Part of a small language model's weights.
Size: 14 layers, width 128, MLP 512 SwiGLU, vocabulary 5265, 5.51M parameters.
Architecture: RMSNorm before each block, rotary positions, no biases in attention or MLP, untied embeddings.
Training: a variant of Muon for these matrices, 11290 steps.
Each number is 128 + 32 x the weight over the matrix's rms, rounded and kept within 0 to 255. Layers, rows and columns count from 0.

# layer 5 MLP gate, 512x128, rms 0.116, rows 284-318, columns 0-63
[[169  95 151 179 141 146 121  63 110 191 155 148 121 184  90 154 152 105  88 145 161 131 102 121 107 145 172  77 115  81  99 125 110 124 186  81  96 181 120  96  82 133 138 121 135  95 113 118 149  96 134 119 126  83 151 183 150 132  71 116 115 171  89 152]
 [137 192  98 134 148 177  71 126  99  81 118 141 170 178  71 123 112  63 105 139 163 135 131 195 130 177 142 123 113 131 130 149 122 122  86 186 102  96 151  83 126  60 172 171 141 118 184 134 165 139 103 138 117 123 112 118 128 141 119  86 108 140  82 128]
 [137 133 133 109 144 142 162 158  92 138 104 140 196 154 124 117 139 138 138  99 151 116 138 147  80 131 151 133 123 111 154 211  96 148 133  84 170 213 149 120 129  84 109 175 131 141 126 125 140 124 156 102 194  99 122  76 194  91 181 105 169 138 164 140]
 [133 181 138 175 178 144 157 109 156 114 116 125  88 134 149 101 144 157 123  34 128 133 132 108 167 152 137 132 152 102 106 137  73 125 165 116  85  94 106 138  85 123  72  93 105 166 138 129  50 146 108 147 143 146 156 109 155 165 112 134 127 140  93  83]
 [112 181 110  94 131 139 118  87 145 129 116 135 157  92 140 157 105 172 126 140 172 183 128 151 137 143 160  99  99 145  82 120 151 122 125 105 113 185  90 115 163 134 118 207  73  62 179 147 173 105 101 162 144 138 154 133 117 130 133  91 187  89 209 153]
 [202 165 137 101 131 140 134  85 156 117 149 137 123 124  93  72 119  77 125 159 141 138 114 156 146 210 147 148 104 110 108 132 116 119 132 158  86 143 131  85  64 136 123 100 190 121 103 150 100 196  93 121 123  67 156 131 155 128  87 180 170 175  46  95]
 [140 157 157  93 136 174 142 126 130 126 123  35 132 130 156 108 150 108 152 143 124 141 151 108 110 159 139 111  94 162 107 138 117 102 134  94 155 121 142 127 140 122 154 140 134  79 175 163 147  95 101 177 121 125  89  98  90 105 164 103 100 155 109 141]
 [132 155 154 139 150  85 112  86 168 100 137 120 111  68 135 127 146 164  80 131 118 166 138 156 170 172 175  76 123 139 115 144 127  63  87 117 138 113 132 117  86 124 162  96 172 101  92  96 151 164  97 153 170 162 158 202  86 139 172 164 102  96 129 141]
 [140  87 118 124 157 145 119 161 134 131 120 149 111 109 178  81  91 136 155 116 147  95 134 144 121 106 150 127 110 117 150  76 127 172 137 134 101 139  91  93  92  56 165 178 197 139 102 105 155 130 100 111 127 170 124 170 115 146 124 142 123 143  81 172]
 [ 92 164  95 155 147 131 134 135 124  78 145 148 104 168 107 108 114 147 162 165 137 118 143 106 155 154 124 113 141 154 137 148 136 151 163  90 133 136 163  89 124 157 126 139  99 126 138 113 131 122  94 138 101 192 160  86 103 110 160 113 169 159 185 110]
 [116 153  70 125 118  92 130 122 168 135 109 143  80  46 144 128 138 127 183 136 100 126 117 149 179 148 120 186 113 158  69  97  99 150 151 122 174 131  83 157 105 122 133 139 113 124 150 120 128 150 113 180 135 130 131 135 162 140 115 117 126  91 162  67]
 [170 130 138 139 215 109 138  83 159 138  59  19 108 138 155 104 138 103  97 141 179 187 153 192 142 125 156 131 163 100  86 119 128  62 147 163 178 112  88 115 151 129  93  97 184  38 131 157 113 122 157 171 124 117 132  89 133 195 165 113 187 138 156 142]
 [117 149 135 120 117 114 138 132 118  89  96 103 146 143 121  82 185 133  96  80 106 139 161 133 159 107 184 181 123 137 152 172 141 158 127 106  80 144 221  76 120  69 169 141 126 133 153 139 141  97 130 132  89 150 108 159  96 105 125 120  99 173  93 146]
 [158 139 122 111 114 163 132  94  83 208 163 133 127 156  94 145 160  45 159 154 156 145 116 144  93 142 200 116 146 129  74 148  79 101  57 158 115 139 130  76 119 134 132 153  91 177  70 148  84 151 117 137 199 126 102 106 126 179 121 109 137 159 118 151]
 [123  83 117 133  81 120 202 131 135 150 148 152 196 147 143  92 150 160 123 160 168 122  64 167  95 132 181 159 142 133 144 128  81 125  66 138 155 123 164 124 136 134 138 112 162 218 141 141 104 112  95 196 128 117 136 124 161  72 168 169 148 198 159 170]
 [ 91 174 120  96 139  77  77  50 138 148 169 142 161 118 136 147 115 105 153 103 130 114 136 151  86 152 130 145 171 134 119 112  79 168 157  85 153  98 177 200 101 169 131 114 129 138 153 129 130  75 119 102 115  77  96 156 146 120 116 131  67 124 201 117]
 [108 172 128 128 111 121 158 118  93 122 189  85 143 114 129 121 150 127 168 127 103  88 161 151 127 138 102 178 105 138 112 127  87 147 146 160 132 166 103 117  98  85 153 130   9 107 127 117 107 130 104 182 144 102 108 170 149 127 136 120 149 116 142 147]
 [145 122 144 175 156 113 137 104  96 155  95  73 106 135 186  83 162 161 122 158 145 189 177 113 152 104 111 122 103 143  93 109 114 208  66  77 111 136 208 109 150 172 164 127 128 100 183 145 183  52 134 191 132 123  88 124 122 144 187  99 119  93 106 165]
 [151 131  98  96  98 131 122 125 211  78 114 131 154 128 176  98 171 140 112 159 110 116 117 120 100 123 128  34 104 119 176 162 108 163 178 152 150 176 164 156 109 171 127 146  87 124 136  98 164 195 152 156 166 138  82 139 110 134  86 128 113 176 145 123]
 [ 88 135 144 126  82 199 111  61 113 122 136 120 137 115 130 106 153 127 125 119 185 134 168 121 153 139  91 185  96 141 143 144  95 139 103  90 131 134 175 107 154  99 127 144 154 115 149 134 142 135  80  98 126 120 108 170 136 129 130 173 133 132 107 101]
 [101 125 141 120 134 119 138 137  76 153  92  88 104 178  94 140 100 116 118 145 100 113 129 177 165 162 141 140 111 120 177 146 114 128  88 144  91 142 158 137 129  66 141 140 168 154  97 130 133 153  87 105 137 109 105 150 140 131  92  98 125 124  69  80]
 [ 88  87  79 164 151 107  70  75 149 167  86 124  97 103 140 120 127  74  94 127 169  97 175 127 107 141 112 109 120 158 167 152 171 129 102 122  88 120 131 130 166  92 166 103 140 137 115 161 132 145  83 113 137 136 194 123 135 105 154 100 121 173 147 118]
 [142 111 161 151 109 109 111 164 152 115 162  72 117 142  78  83 153  86 134 175 129 173 151  72 145  86  73 142 133 163 145 147 231 140 173 149 185 169 168 176 152  96 114 103 134 152 100 106 163 130 143 137 141 121 114 118 125 138 137 122 112  57 117  99]
 [121 101 108 126 171 145 100 126 117 104 134 132 123 142 122 108  81 147  82 147 137 138 132 106 138 139 101  99 127 117 125  90  73 129 157  85 159  93  97 158  96 155 184 139 117  93 124 173 159  92  74  98 125 103  98  61 146 180  95 145 163 147 100 113]
 [145 105  32 159 164 186 113 135 100 137 103 121 192 158 121 161 122 126  86  82 164 215 129 133  94 169 119 145 147 138 130 125  93  92 146 163 104  80  98 102 132 121 157 171 164 131 134 119 109  83 160  93  90 144 134 124 163 145  87 123 111 159  95 136]
 [ 97  80 144 170  87 194 107 135 182  82  80 139 122 104 137  94  69 121  80 130 129  92  93 132 124 107 159 137 120 177 123 106  84  87  56 111 134  64 119 129 109 118 180 130 161 124 107 126 202 106 100 135 106 195 147 108 161 107 121 127  77 156 177 203]
 [126 107 155 126 164 114 123  74 146 129 131  47 117  69  93  86 170 177 126 136 153 126 144 185 123 157 162 112  63 107 113  77 168 141 145 105 149 131  98 113 185  74 130 102 127  99 139 124 130 145  78 119 142 115  67 120 140 125  83 215 141  91  83 116]
 [149 131 123  71 140 158 110 119 126 104  81 113  75 198 177 113  94 139 124 149 182 153 109 140 155 129 141  84 108 165 142 115 103 162  64 142 127 107  56  67 142  96 101 162 144  97 116 136 104 149 118  72 176 145  91 125 128 128  69 131  94 130 118 120]
 [102 129 173 144  92 120 159  99 111 149  83 106 187 130  99  96 136 186 149  62  65 107  98 104 139 143 155 128  87 161 160 105  93 144 139 142 158 132 143 147 122 158  81 128 121 135 152 167 107  93 133 101 145 111 151 121  53  90 121 110 169 177 116 181]
 [151 100 108 139 142 105 109  57 140 141 164 133 195 132 105 130 162 140 185 104 161 146  88 130 131 107  88 174 119 155  89 122  75 141 138 144 130 113 143 207 129 170 214 147 165 174  52 120 119 132  82 161 125 122 142 171 136 160 145 135 176 165 206 110]
 [ 93 162 183 155 116 145 128  99 132  87 146 134 101  62 142 133  98 163 113 149  95 151 124 106 148 128 179 150 125  90 158 171 119 129 139 133 102 122 135 117 110 132 153 100 100 123 157 105  93 104 158 132  78 118 132 145 175 123 120 165 119 148 119 144]
 [138 182 143 146 184 140 140 114 138  80  97  99  92 123 110 104 129 164 160 121  94  77 135  82 139 139 100 153 138 157 187 162 117 122 106 128 149  86 154 142  91  80  93 102 156  74  88 166  95 174 126 204 146 103 137 154 128 126 146  92 104 104 183 135]
 [156 115 111 175 130  96 166 211 117 172 116 136 139  87 118 136 106 173 129 164 173 104 125 122  99 103  73  61 114 109 102 189 117  90 104 130  99  96 164 157 146 141 156 104 137 184 140 102 166 141 157 162 138 169 143 130 140 158 139 139 118 169  92  99]
 [121 136 123 118  82 113 144 136  86  94 143  90 102 110 111  61 165 137 165  88 100 152 141 139 138 101 146 151 117  95 120 136 108 105 137 150 129 161 206 165 135 143 109 127  95 126  50  88 119 166 122  94 136 128  95 186 109  78 131 119 136 105 111 134]
 [ 97 127  99 113 109 159 152  98  66 154 145 121  80 142 140 123 145  88 178 162 164 209 124 106 133 151  80 133 130 112 157  88  93 152 102 113 175 143 161 121 122 123 130 164  74 142 130 127 130 103 118  58 144 161  94 115 137 103 137 102 136 124 183  95]]
# layer 5 MLP up, 512x128, rms 0.111, rows 284-318, columns 0-63
[[ 59 111 143 128 173 175 131 136 151 106 106  97 125  90 122 145 114  77 139  99 109 106 121 147 131 127 139 109  77 142 161 109 149 102  94 205 179 159  99 192 139 116 120 148 167  99 134 205 169 114 133  96 121  98 101 131 119 180 149 140 139 120  93 130]
 [ 35  68 132 117  63 159 178 134 222  61 119 115 103  94 158  63 111 189 123  90  71 147 101 109 161 178 114 166 124 136  93 147 153 158 130 152 100 180 154 212 155 125 167  72 135 132 141 115 196 154 117 154 146 197 157 144 103  97 116  82 131  84 190 132]
 [109 156 135 106 128 110 128 155  34 108 124  65 133 160 164 128 158 159 102  58 160 108 114 181  57 113 106 108 120 102 173 197  92 162 146  53 143 160 176 101 164 146  65 111 125 114 138 155 110 164  76 115 149  85 100  72 135 149 159 153 112 125 113 115]
 [136  99 109 116 161 104 106 140 137 123 113 111 165 126 133 131 118 136 141 159 165 132  83 126  91  79 101 190 135 119 142 134 143 180 158 119 142  97 152 166 116  37 176 157 170 136  98 137 170 120 184 131 100 125  74 170  92 122 185 161 118 120 163 120]
 [110 102 137 148 129 133 106  82 130 160  91  63  44 184 156 142 101 122 153 125 163 157 143 112 136 202 141 121 121 181 192 158  95 103 172  67 129  94 215 151  69 126 151 129  99  92 117 106 172 155 139 126 175  93 126 125 133 201  86 132 167 163  95 175]
 [152 205 140 193 130 195  86 101 162 159 182 169 114 122 129 172 158 205 143  92  81 116 133 134 106 155  78 133 146  76 113 148 110 183 149 139 182 131  99 141 120 102 166 152 103  91 137 133 170 138 125  96 122 124 121 173 159  88 127 105  43  41  99  98]
 [147 111 109  63 111 179 157 105 111 131 117 111 116 148 117 117 126  93 143 159 110 162 156  84 139 148 116 128  69 187 133 162 106 150 120 136 110  72 100  82 111 131  91 125 112 151  75 137 105  84  75 133 133 115 137 199 138 134  92 141  98 105 101 147]
 [160 104 150 142 120 128 137 102  94  99 162 141 178 109 135 172 105  75 106 151 112 120 136 136 155 117 120 139 126 137 171 127 134 108  86 103 140 120 102  81 108 128 146  65 167  96  78  73 173 150 168 115  81 147 168 162 146  65 123 122 164  66 150 129]
 [140 150 105 108 148  84 122 198 144 108 138 140 106 141  81 110 169 179 171 146  92  75 126 139 125 100 111 123 131 111 131 106 107 132 121 143 183 108 154 180  77 162 121  97 132 174  80 125 139 155  98 165 170 157 122 162  99  81  85 135 132  71 122 116]
 [ 80 128 144 200 112 150 125 146 100 143 122  94  81 140 133 137  88 103 139  70 170  82 108 101  95 129 126 131 140 137 150 112 118 130  85 126  79 167 162 143 138  83 172 143 107 115 182 158 123  89 111 116 129 111  47  70  98 116 165 107 117 155  91 161]
 [158 109 139 167 133 134 133 151 150 117 127 115 157 162 166 155 130 127 118  86 174 164 105  83 110 152 148 127 141 100 103 133 137 148 135 112 170 134 137 134 110 161 159 128 114  74 129 122 130 130 103 164 121 162 136  39 125 135 126 152 125 121 113  41]
 [143 139  83 121 104 165 138 151 126 118 145  83 138  79 124 136 130 184  97 120 139 103  54 104 142 118  84 121 140  82  70 156 100  83  85  63  47 154  91 146 164 128  98 132 127 147 124 111 117  88 125 112 153 123  53 129 129 141 128 132 164  94  84 111]
 [186 131 156  97 129  79 155 110 135 132 159 100 137 156 155 140  84 123 166 167 150 124 129 141 164 152 151  76 163 119 125 171 127  85 116 122 164  69  72 166 103 172 123 156 190  61  68 140 132  98 117 142 127  79 191  61 157 143 145 117 134  91 129 102]
 [104 163 167 179 164 126 105 105 109 138 146  93  87 153  71 166 137 169 159 135 141  92 152 140 137 111 188 146 138 104 170 102  84 152 182 183 126 127 116  78 161 108 132  56 116 108 101 122 105 110 114  98 155 107 169  26 112 106  88  99 102  97 146 109]
 [157 161 159 126 102 136 166 124 174 137 153 128 139 143  93 138 154 145  96 190 143 130 165 134 152 129 153 115 127 122 163 145 142  85  80 142 216 142 121 112 107 194 178 144 165 140 164 131 143 118  79 150 179 110 109 162 168 158 108 177 148 118 124 102]
 [123 101 143 137  91 155 179 139  88  81 142 123 138 156  92 136 151 124 166 102 158 101 125 127  55 118  39 155 151 121 103 127 125 102 129 109  90  98 139 122 177 164 108 144 105 130 197 130  64  91 153 105  82 141  92 154 189 163 148 106 170 142 165 124]
 [142  89 155 147  94 126 134 115 148  60 170 121 132 147 104 110 119 141  93 116 128 180  89 139 136 109 147  99 154 122 132 121 156 105 149 127 170 102 161 146 140 109  59 154 160 152  92 141 179 107 131  72 159 139 147 131 131 117  85 141 107 114 115 155]
 [161 162 140 188 113 148 108 190 163 168 131 111 145  75 124 122 137  95 133 108 140 124 132  95 146 143 112 148  96 102 167 189  49 157  91 138 152  11 123  88  72 116 123  72 109 133 152 124  82 161 149 122 121 179 116 113 120  87 137 127  51 219 117 168]
 [ 73 124 139 199 113 154 147 174 126 101 127 133 125 131  56 104  75  98 147  98 121 116 113 140 157 160 125 132  72 146  89  57 184 110 177 108 141 140 134 169 178  44 129 129 163  92 129 141 121 135  85 102 147  97 130 120 153  99 182  61 130  89 144 147]
 [ 97 131 160 147 170 138 157 141 100 120 113  57 172  98 126 100 146 135 138 111 154 124  74 112 103 143  93 141 141  38  80 148 159 146 139 133 154 157 102 150 177 144  80 101 183 185 140  89  86 124 133  76  95 106 129 122  53 103 139  93 131 152 108 140]
 [186 120  84  94 101 109 125 130 131 136 127 126 193  98 147  97 155  94  85 151 152 147 163 141 145 123 128 139 116 183 168 134 151 130 144 186 134 113 121 132 111 161 106 135 106 175  98 184 134  85 177 109 105 155 155 114  99 149 124 145 128 109 155 117]
 [127 136 131 104  82 117 145 160 183 113 132 166 135 160 124  88  95 168 140 153 124 168 112 102 120 189 101 163 126 103 123 117  73 123 130 165 169  80 148 139 113 203 134 105 114 101 130 120 144 108 168 147 118 160  76  91 132 143 132 150 154  94 164 158]
 [144 126 157 125 179 191 111 158 182 172 160 185 100 165 112 149 134  89 119 172 118 113 157 121 168 134 144 181  84 173 184 130  74 137 169 107 106 155 148  95 106  95 132 105 166  85 187 107 144 198 161 153 164 171 132 133 128 121  95 102 166 100 207 167]
 [163 170 100 121 127 125 149 107 131 132  77 133 163 136 147  89 155 114 123 140 161 117 129 120  94 148 133 152 141  96 181 119 133 177 130 121  99 133 130 104 112 168 148 172 114 106 201 108 103 107 163 160  92 144 117 153 129 111 116 100 121 105 127 118]
 [116 102 123 157 120 125 170 139 110 115  96 139 148 114 119 136 146 113 119 125 108 170  55  94  88  68 105  97 135  91 129 103  72  80 139 197 114 125  89 112  62 132 122  82 105 148 109 138  90  94 100 112 152 132 164  99 122 163 117  90 110 153 129  98]
 [ 90 160 128 114 132  92 139 102 106 234 101 132  81 112  77 138 144 164 112 185 100  97 107  86  82 130 168 169 174 122  98  74  88 130 120 141 132 125  89 146 132 139 134 169  87  90 127 173 176 130 103 173 145  92 126 116 124 104 164 156 112 138 119 124]
 [131 183 110  96 126 164 157 172 164 165 109 202 115 135 153 126  79  89 134 110 149 157 127  88 151 129 111  66 197 118 152 141 114 151 195 131  68 120 175 138  87 178 149 127 129  96  86  95 126 143 146 152 118 166 163 133  99 135 152  57 152 143 167 130]
 [163 117 130 104 111 150  93 119 111  64 106 150 110 154 167 122  72  65 158 106 167 140  96 110 138 127  81  96  99 158  93 124 112 126  54  99 108 113  67  78 175 154 135 106 154 150 144 121 114 132 125  97 145 190  93 122 141 154  79 110 115  84 159 142]
 [117 140 140 133  95 140 115 146  98  64  98 106 168 122 114 182 130 178 149 133  97 122  61 100 150  72  85 124 127 135 111 112 116 158  97 139 103 105 167 154 141 100 140 109  96  96 129 151 179 168 142 145 118  79 153 136  79 142 205 115 136 145  49 193]
 [141 168 154 127  79 134  89 155 153 133 117 190 112 174 156 141 160 131  96  90 191 137 136 137 125 149 194 149 112  85 105 120 184 142 124  85 103  70 107  70  96 120 123 168 180 109 185 148 148 126 103  98 115 142 126 197 112 137 107 128 125 228 159  90]
 [124 168 165 140 134 187 150 111 146 143 107 144  48 141  87 139 196 150 106  97 153  73 155 123 130 162 137 114  90 165 203 164 116  40 121 148 119 106 109  97  82 120 137 140 171  21 176 121  98 107 131 109 110 162  80 109  52 168 146 137 125 143  98 103]
 [158 150 153 125 152  53 112 143 106 140 119 183 135  99 187 118  93 137 148 188 174 104 114 103 120 125 169 113 183  88 169 118 107 132 125 150 141  97 113 118 132 143 162 162  84 152 141 131 208 113 160 113 191 174 107 136 176 170 135  87 119  96 118 124]
 [ 84 121 123 138 181 115 133  80 125 139 164 111 161 158 100  95 144  90 166 118  84 103 118 170 121  70 114 151 150 136 137  85 170 142 106  92 137 118 133 116 173 115  89 167 105 104 115 122 104 121 109  48 153 151 104 119 168 120 116 122 121 126 137  74]
 [148 155 112  44 170  91 144 127 117 117 156 106 117 142 113 104 155 150 140 135 165 128 101 166 172  97 119 171 126  92 116 134 115 135 142  80 118 194 154  93 143 142 133 166 124 126 145 137  85 136 140 121 165 130 114 131 158 138 106 120 159 117  98 167]
 [116  82 182 118 158 110 132 130 199  94 123 112 161 106 154 112 115 117 134 132 127 133 152 141  80  75 138 159 111 104  72 203 125  93 114 152  54  84 170 145 210 146 135 101 142  89 144 158 149  97  78 141 127  64 159 117 156 125 162 116 102 133 131  97]]
# layer 5 MLP down (transposed), 512x128, rms 0.149, rows 284-318, columns 0-63
[[122 154 108  76 112 130 138 172 115 161 189 142 143 149 156  79 140 145 152 154 118 127 125 128 176 168  93 116  88 125 138 182 152 162 147 172 150 130 101 183 114 147 152  46 106 175 140 102 130 107 109 191 136 227 128 137 115 112 138 139  98  86 142 107]
 [100 113 143 170 182 140 108 131  82 182  97 204 155 136 150 140 125 123 127 146 104 163 115 109 112 120 135  83 164 148 192 167 152 171 152 133 164 192  52  86 136 126 128 181 117 192  81 130  37  62 117 117 149 166 145 140 146 145 160  87 140 176 156 107]
 [105 128 121 156 146 171  99 154 113 127 152 113  91 112 174 116 161 127 151 103 148 155 124 152 156  83 110 130 144 127 143 200 142 131 160  82 145  95 143 194 148 155 158 122 105 130 136 167 117 173 127 131 108  62  85  97  78 145 137 151 164 105 127 105]
 [110 121 112 151 114 151 132 200 128 121 144  92 138  96 107 159  82 138 111  63  95 106 166  44 156 122 156 171 161 196 106 176 180 150 180  86 145 176  88 156  98 158  74  96 142 160 147 147  85 149 108 133  75 138 144 143 152 134 122 105 127 135 137 102]
 [112 100 120 108 147 118 155 147 186 141 161 137 147 156  87 163 164 162  93 103 166  77 145  77 140 168 101  52 134  57  80  87 134  98 123 130 127 104 141 101 109 116 157 115 150 149 176 103 113  92 135  72 109 117 132  85 148 140 161 188 131 117 139  91]
 [215 107 167 122 132  71 106 124 154 129 110  59 152 145 132  70 142 125 130 153 134 131 145 178 138 189 139 100 132 142  81 119 158 105  82 158 132 119 140  73 177 130 108  92 141 130 113 109 121 108 170 119  98 138 112  68  88 129  26 173 145 139 133 141]
 [146 114 132 120  92 139 107 134 131 149 123 149 103 120 190 110 110 160  87 109 139  75  84 196 204 127 100 146 185  95 157 124 122 127 101 132 106 127 185 126 121 164 137 129 123 140 118 120 169 122 131 133 125 110 248  95 110  91  48 164 144 100 101 129]
 [ 67 152 158 138 125 144 134 159 125  75  71 112  59 108 144 144 116 161 177 144 114 200 134  55  67 156 179  75 142  48  95 145 155 113 173 184 148 151 102 119 166 126 147 113 122 179 136 172  84  89 102 134 113  95 124  81 111 133 180 172 102 142 113 128]
 [145 121 115 130 106 127  95 121 107 171 156 172 130 182 156 126 182 122 179 108 126 111 201  79 126 132 188  69 128 151 131 151 141 162 198 111  91 121  91  94 168  97  89 145 167  76  92 178 124 147 105  41  97  76 114  96 136 160 131  78  86 191 169 134]
 [169 147 131 152  98  85 151 135 103 113 137 168 185 116 143 116 129  96 155 151  58  79  99 162  88 139 111 178 167 134 150  98 138 120 172 108 223 112 151 110  69 113  84 138 101 126 126 138 181 183 152 182 114 109 141 163 171 196 159 139  82 112  95 142]
 [149 145 167 149 132 112  95 187 122 110 137 121 148 187 128 131 138 141 111 122 130 111  93  62 172 110 110 101  84 130 130 169 132 128 124 102 131 184 155 131 120 154 111 111 100  96 123 147 149 105 118  93 115 181 140 131  52  98 147 143 101 170  66 118]
 [211 141 108 102 150  68 123  47 108 154 114  86 113 126 174 143 130 134 132 113  91 144 141 161 155 107 166 134 152 169 167 106 112  66 101 159  80 139  76 150 110 165 114 159 123  84 154 128 113 144 100 178 124 143 111 128  98  91 155  84 185  61 131 124]
 [151 163 108 152 104 112 113  72 141 138 200 180 160 151 113 182 181 110 149  98  93  72 134 156 120 135 164 119 113 116 116 104 132 129  88  96 149 162 110 157 113 113  85 121 135  73 102 128 151 165  91 103 148 154 169 122 133 162 126  75 130  85 194 157]
 [ 76  88 154 115 137 109 138  26 156 101 142 133 112 181  55 173 117 121 115 105 136 140 169 179 131 150 162 108 103 153 153  68 104 153 143 141  88 116 105 102 122  96 128 150  93 139 238  64 158 159 154 132 105 109 108 105  87 165 126 182 113 104 134 196]
 [123 120 115 143 134 132  95 148  89 118 162 134 122 148 131 105 139  95 131  99 122 106 125 155 199 139 189 148  99  62 114 146 161  88 144 103 124  81  99 135 131 127  92 151 149  48 181 141 115 143 124  87 120 140 118  71 109 179 120 115 125 112 122  82]
 [ 79 113 121 143 109 135 153 101 146 134 134 138 172 171 101 101  83 151 141 132 106 112 105 124  85 163 129 139 162 101 170 144  85 166 188 129 106 117 157 189  99  99 114 134 130 142 155 169  69 139 127 133 115  74 116 156 224 132 147 113  63 127 219  81]
 [155 103 125 135 171 135 129 104 127 109 163 204  92 134 165 130  92 119  98 101 136 138 101 144 187 140 118 101 144 137  89 111 176 148 123  83 137 132 161 103 126 142  99  83 127 136  49  94 109 156 124 120 106 131 114  70 117 136 127  82  98 157 129 149]
 [132 143 139 129 117  63  83 137 170  80  90 122  33 138 138 169  17 142 134  87  42 157  88 121 117 121 162 110 175 138 125 161 108  60 201 156 144 206 170 153 166 125 141  85 143 152  48 214 104 147 118 151 119  57 119 122 107 120  89 120  96 105 145 118]
 [155 123 186  88  89 123  94 106 213 116 113 108 121 110 148 135 186 134  74  80 152  86 131 133 152 117  97 173 142 142 113 154 117 149 132 184 147 105 133 121 142 188 144 126 128 129  95 101 131 143  79 145 116 125 115 140 111 127  98 155 162 216 136 113]
 [123 133 125 177 135 216 123  98 140 136 141 125 145 101 142 191 180 100  75 122 147 147 105 119 138 155  98 179  90 163 171 108 185 105 193 150 127 148 119 114 120 142 188 197  94  97 169 172 121 175 111 185 125  87 128 133 121 124  94 150 148 151 138 162]
 [142 123 108 114 131 134 134  84 162 132 107  89 120 190 129 173 100 101 146 149 166 120 211 129 113 149 125 129  77 144 156 102 121 119 118 100 158 125 183 100 116 164 121 136 118 113 130 139 151 173 128 173 114 105 113 123 112 136 120 104 172 174 181 118]
 [162 131 118 200  84 150 125 170 159 130 147 163  92  83 151  82  78 127 144 103 134  85 128  73 124  72 103 156 116 148 145 151 108 157 125 154 140 166 163 131 110 139 116 127 129 101 181 142 159 174 165 120 106 116 166 110  85 118 117 131 110 204 132 153]
 [142 107 112 122 158 152 100  41 176  95 107 126  66  97 139 163 140 140  67 140 185 188 120 160 110 125 104 150 154 162 102 215 125 112 150 128 163 108  91 183 121  98  84 134 100 122 101 141  97  76 125 152 123 101 146 159 135 120 162  67 101 134 126 149]
 [122  90 109 146 154 116 126 142 156 165 105 117 126 128 158 150 146 140  87 183 161  78  90 135 173 139  53 135 106  97 193  99 153 173 150 100 101 156  76 110 109 119 131 125 156  70 140 128 126  99  98 169 115 166 143 115 111 164 142 164 114 193 140 141]
 [127 159 113 204 150 141 139 108 129 116 135  93 104 136 107 155 152  68 158  81 127 170 160 215 132 125 107 168 181 134  67 148 159  98 149 140 105  55 113 124 170 106 133 134 139 129 104 108 122 155 139  75 127  93 146 120 146 126 147 116 166 149 112 109]
 [148 133  67 107 101 169 122 157 121  74 140 142  89  89 202  92 135 117 156 117 171 147 112 156 110 131 110  99 158 135 110 152 105 136 161 126 112 145 152  85 126 140  92  96 189  66 117  95  44  94 169 167 127 102 146 112 154 125 125  72  76  51 123 140]
 [122 136 132 122 140 143 111 155 101 128 177 215 130 130 121 169 119 136 117  95 141  85 133 105 125  97 141 143 145  72 140 139 154 129 180  74  94 108 150 115 168 126 142 115 124  86 125 106 188 126 163 134 163 124 147 148  91 143 160 122 109 151 107 136]
 [158 159 156 128  79 131 135 122 117 167 121 128 157 101 102 139 184 144 118 103 102 154 136 120 152 127 141 166 141 155 129 120 171 106  88 166 153 128 182 120 118 139 109 139 150 146 223 142 105 123  98 141 139  83 161 115  49 135 113 133 134 125 146  96]
 [132 152 167 104 126  93  94 156 170 170  83 128 153 125 115 200  53 184 169  83 139 133  83 169 133 109 119 109 122  68 115  95 139 145 122  64 149 121 159 111 137 145 154 103  90 113 171 192 153 129 141 160 115 109 162 136  97 123 148 132 126 132  97 158]
 [ 96  77  79 133 122  75 135 106 123 132  96 131 103 104 220 105 148 113 166  86 156 176 142  74 165 149 157 129 148 107  87 127 142 148 118 113 102 137 148 113  90 159 111 139 125 119 127  94  98 133 113  83 119 115  54 129 117 104 141 121 129 132  51 171]
 [162 116 148 141 133 152 110 129 132 149 110 122 144 172 135 123 135  94 139 111 170  82 175 106 116 137 131 125 187  97 178  94 136 134 189  88  90 133 140 148 136 164  69 164 122 154 133 205 165 106 141 218 169 145 109 135  83 107 105 170 132 182 134 115]
 [103 120  88 114 169 163 179  74  89  78 101 120 106 156 120 150 114 143 126 129 179 108 137 189 131 126  49 137  88 167 126 180 125 170  87  75 119  75 114 141  92 103  81  90 125 107 142 106 152 169 172 138 146 102 136 192 139  92 137  92  73 136 124 126]
 [123 131 105 124  90 118 176 130 151 144 136 149 157 152 154 132 109 167 140 193 142 161 112 128 180 131 104  73 140 157 160 161  82 137 145 132 124 153 172 123 235 131 129 140 121 133  88 148 191 127 115 198 171 158 110 107  98 112  90 198 126 110 135  83]
 [190  79 154  82  94 126 169 158 104 124 138  94 142 140 165 101 126 121 176 142 122  97 125  95 125 119 162  96  54 164 114 140 126 113 111 106 108 151 160 154 104 167 126 102 139 166 119 108 154 133 140  78 154  84 125 184 129  86 156 132 151 158 105 145]
 [143 124 119  93  97 169 113 159 114 104 184 113  80 156 117 151 133 143 125 145 148 109 114 113 108 149 126 137 200 130 110  74  90 169  71 164 130 168 167 137 119 178 158 142  75 151 122 133  91 135 118 175 111  79  84  78 165 132 131 142 124 144  95 134]]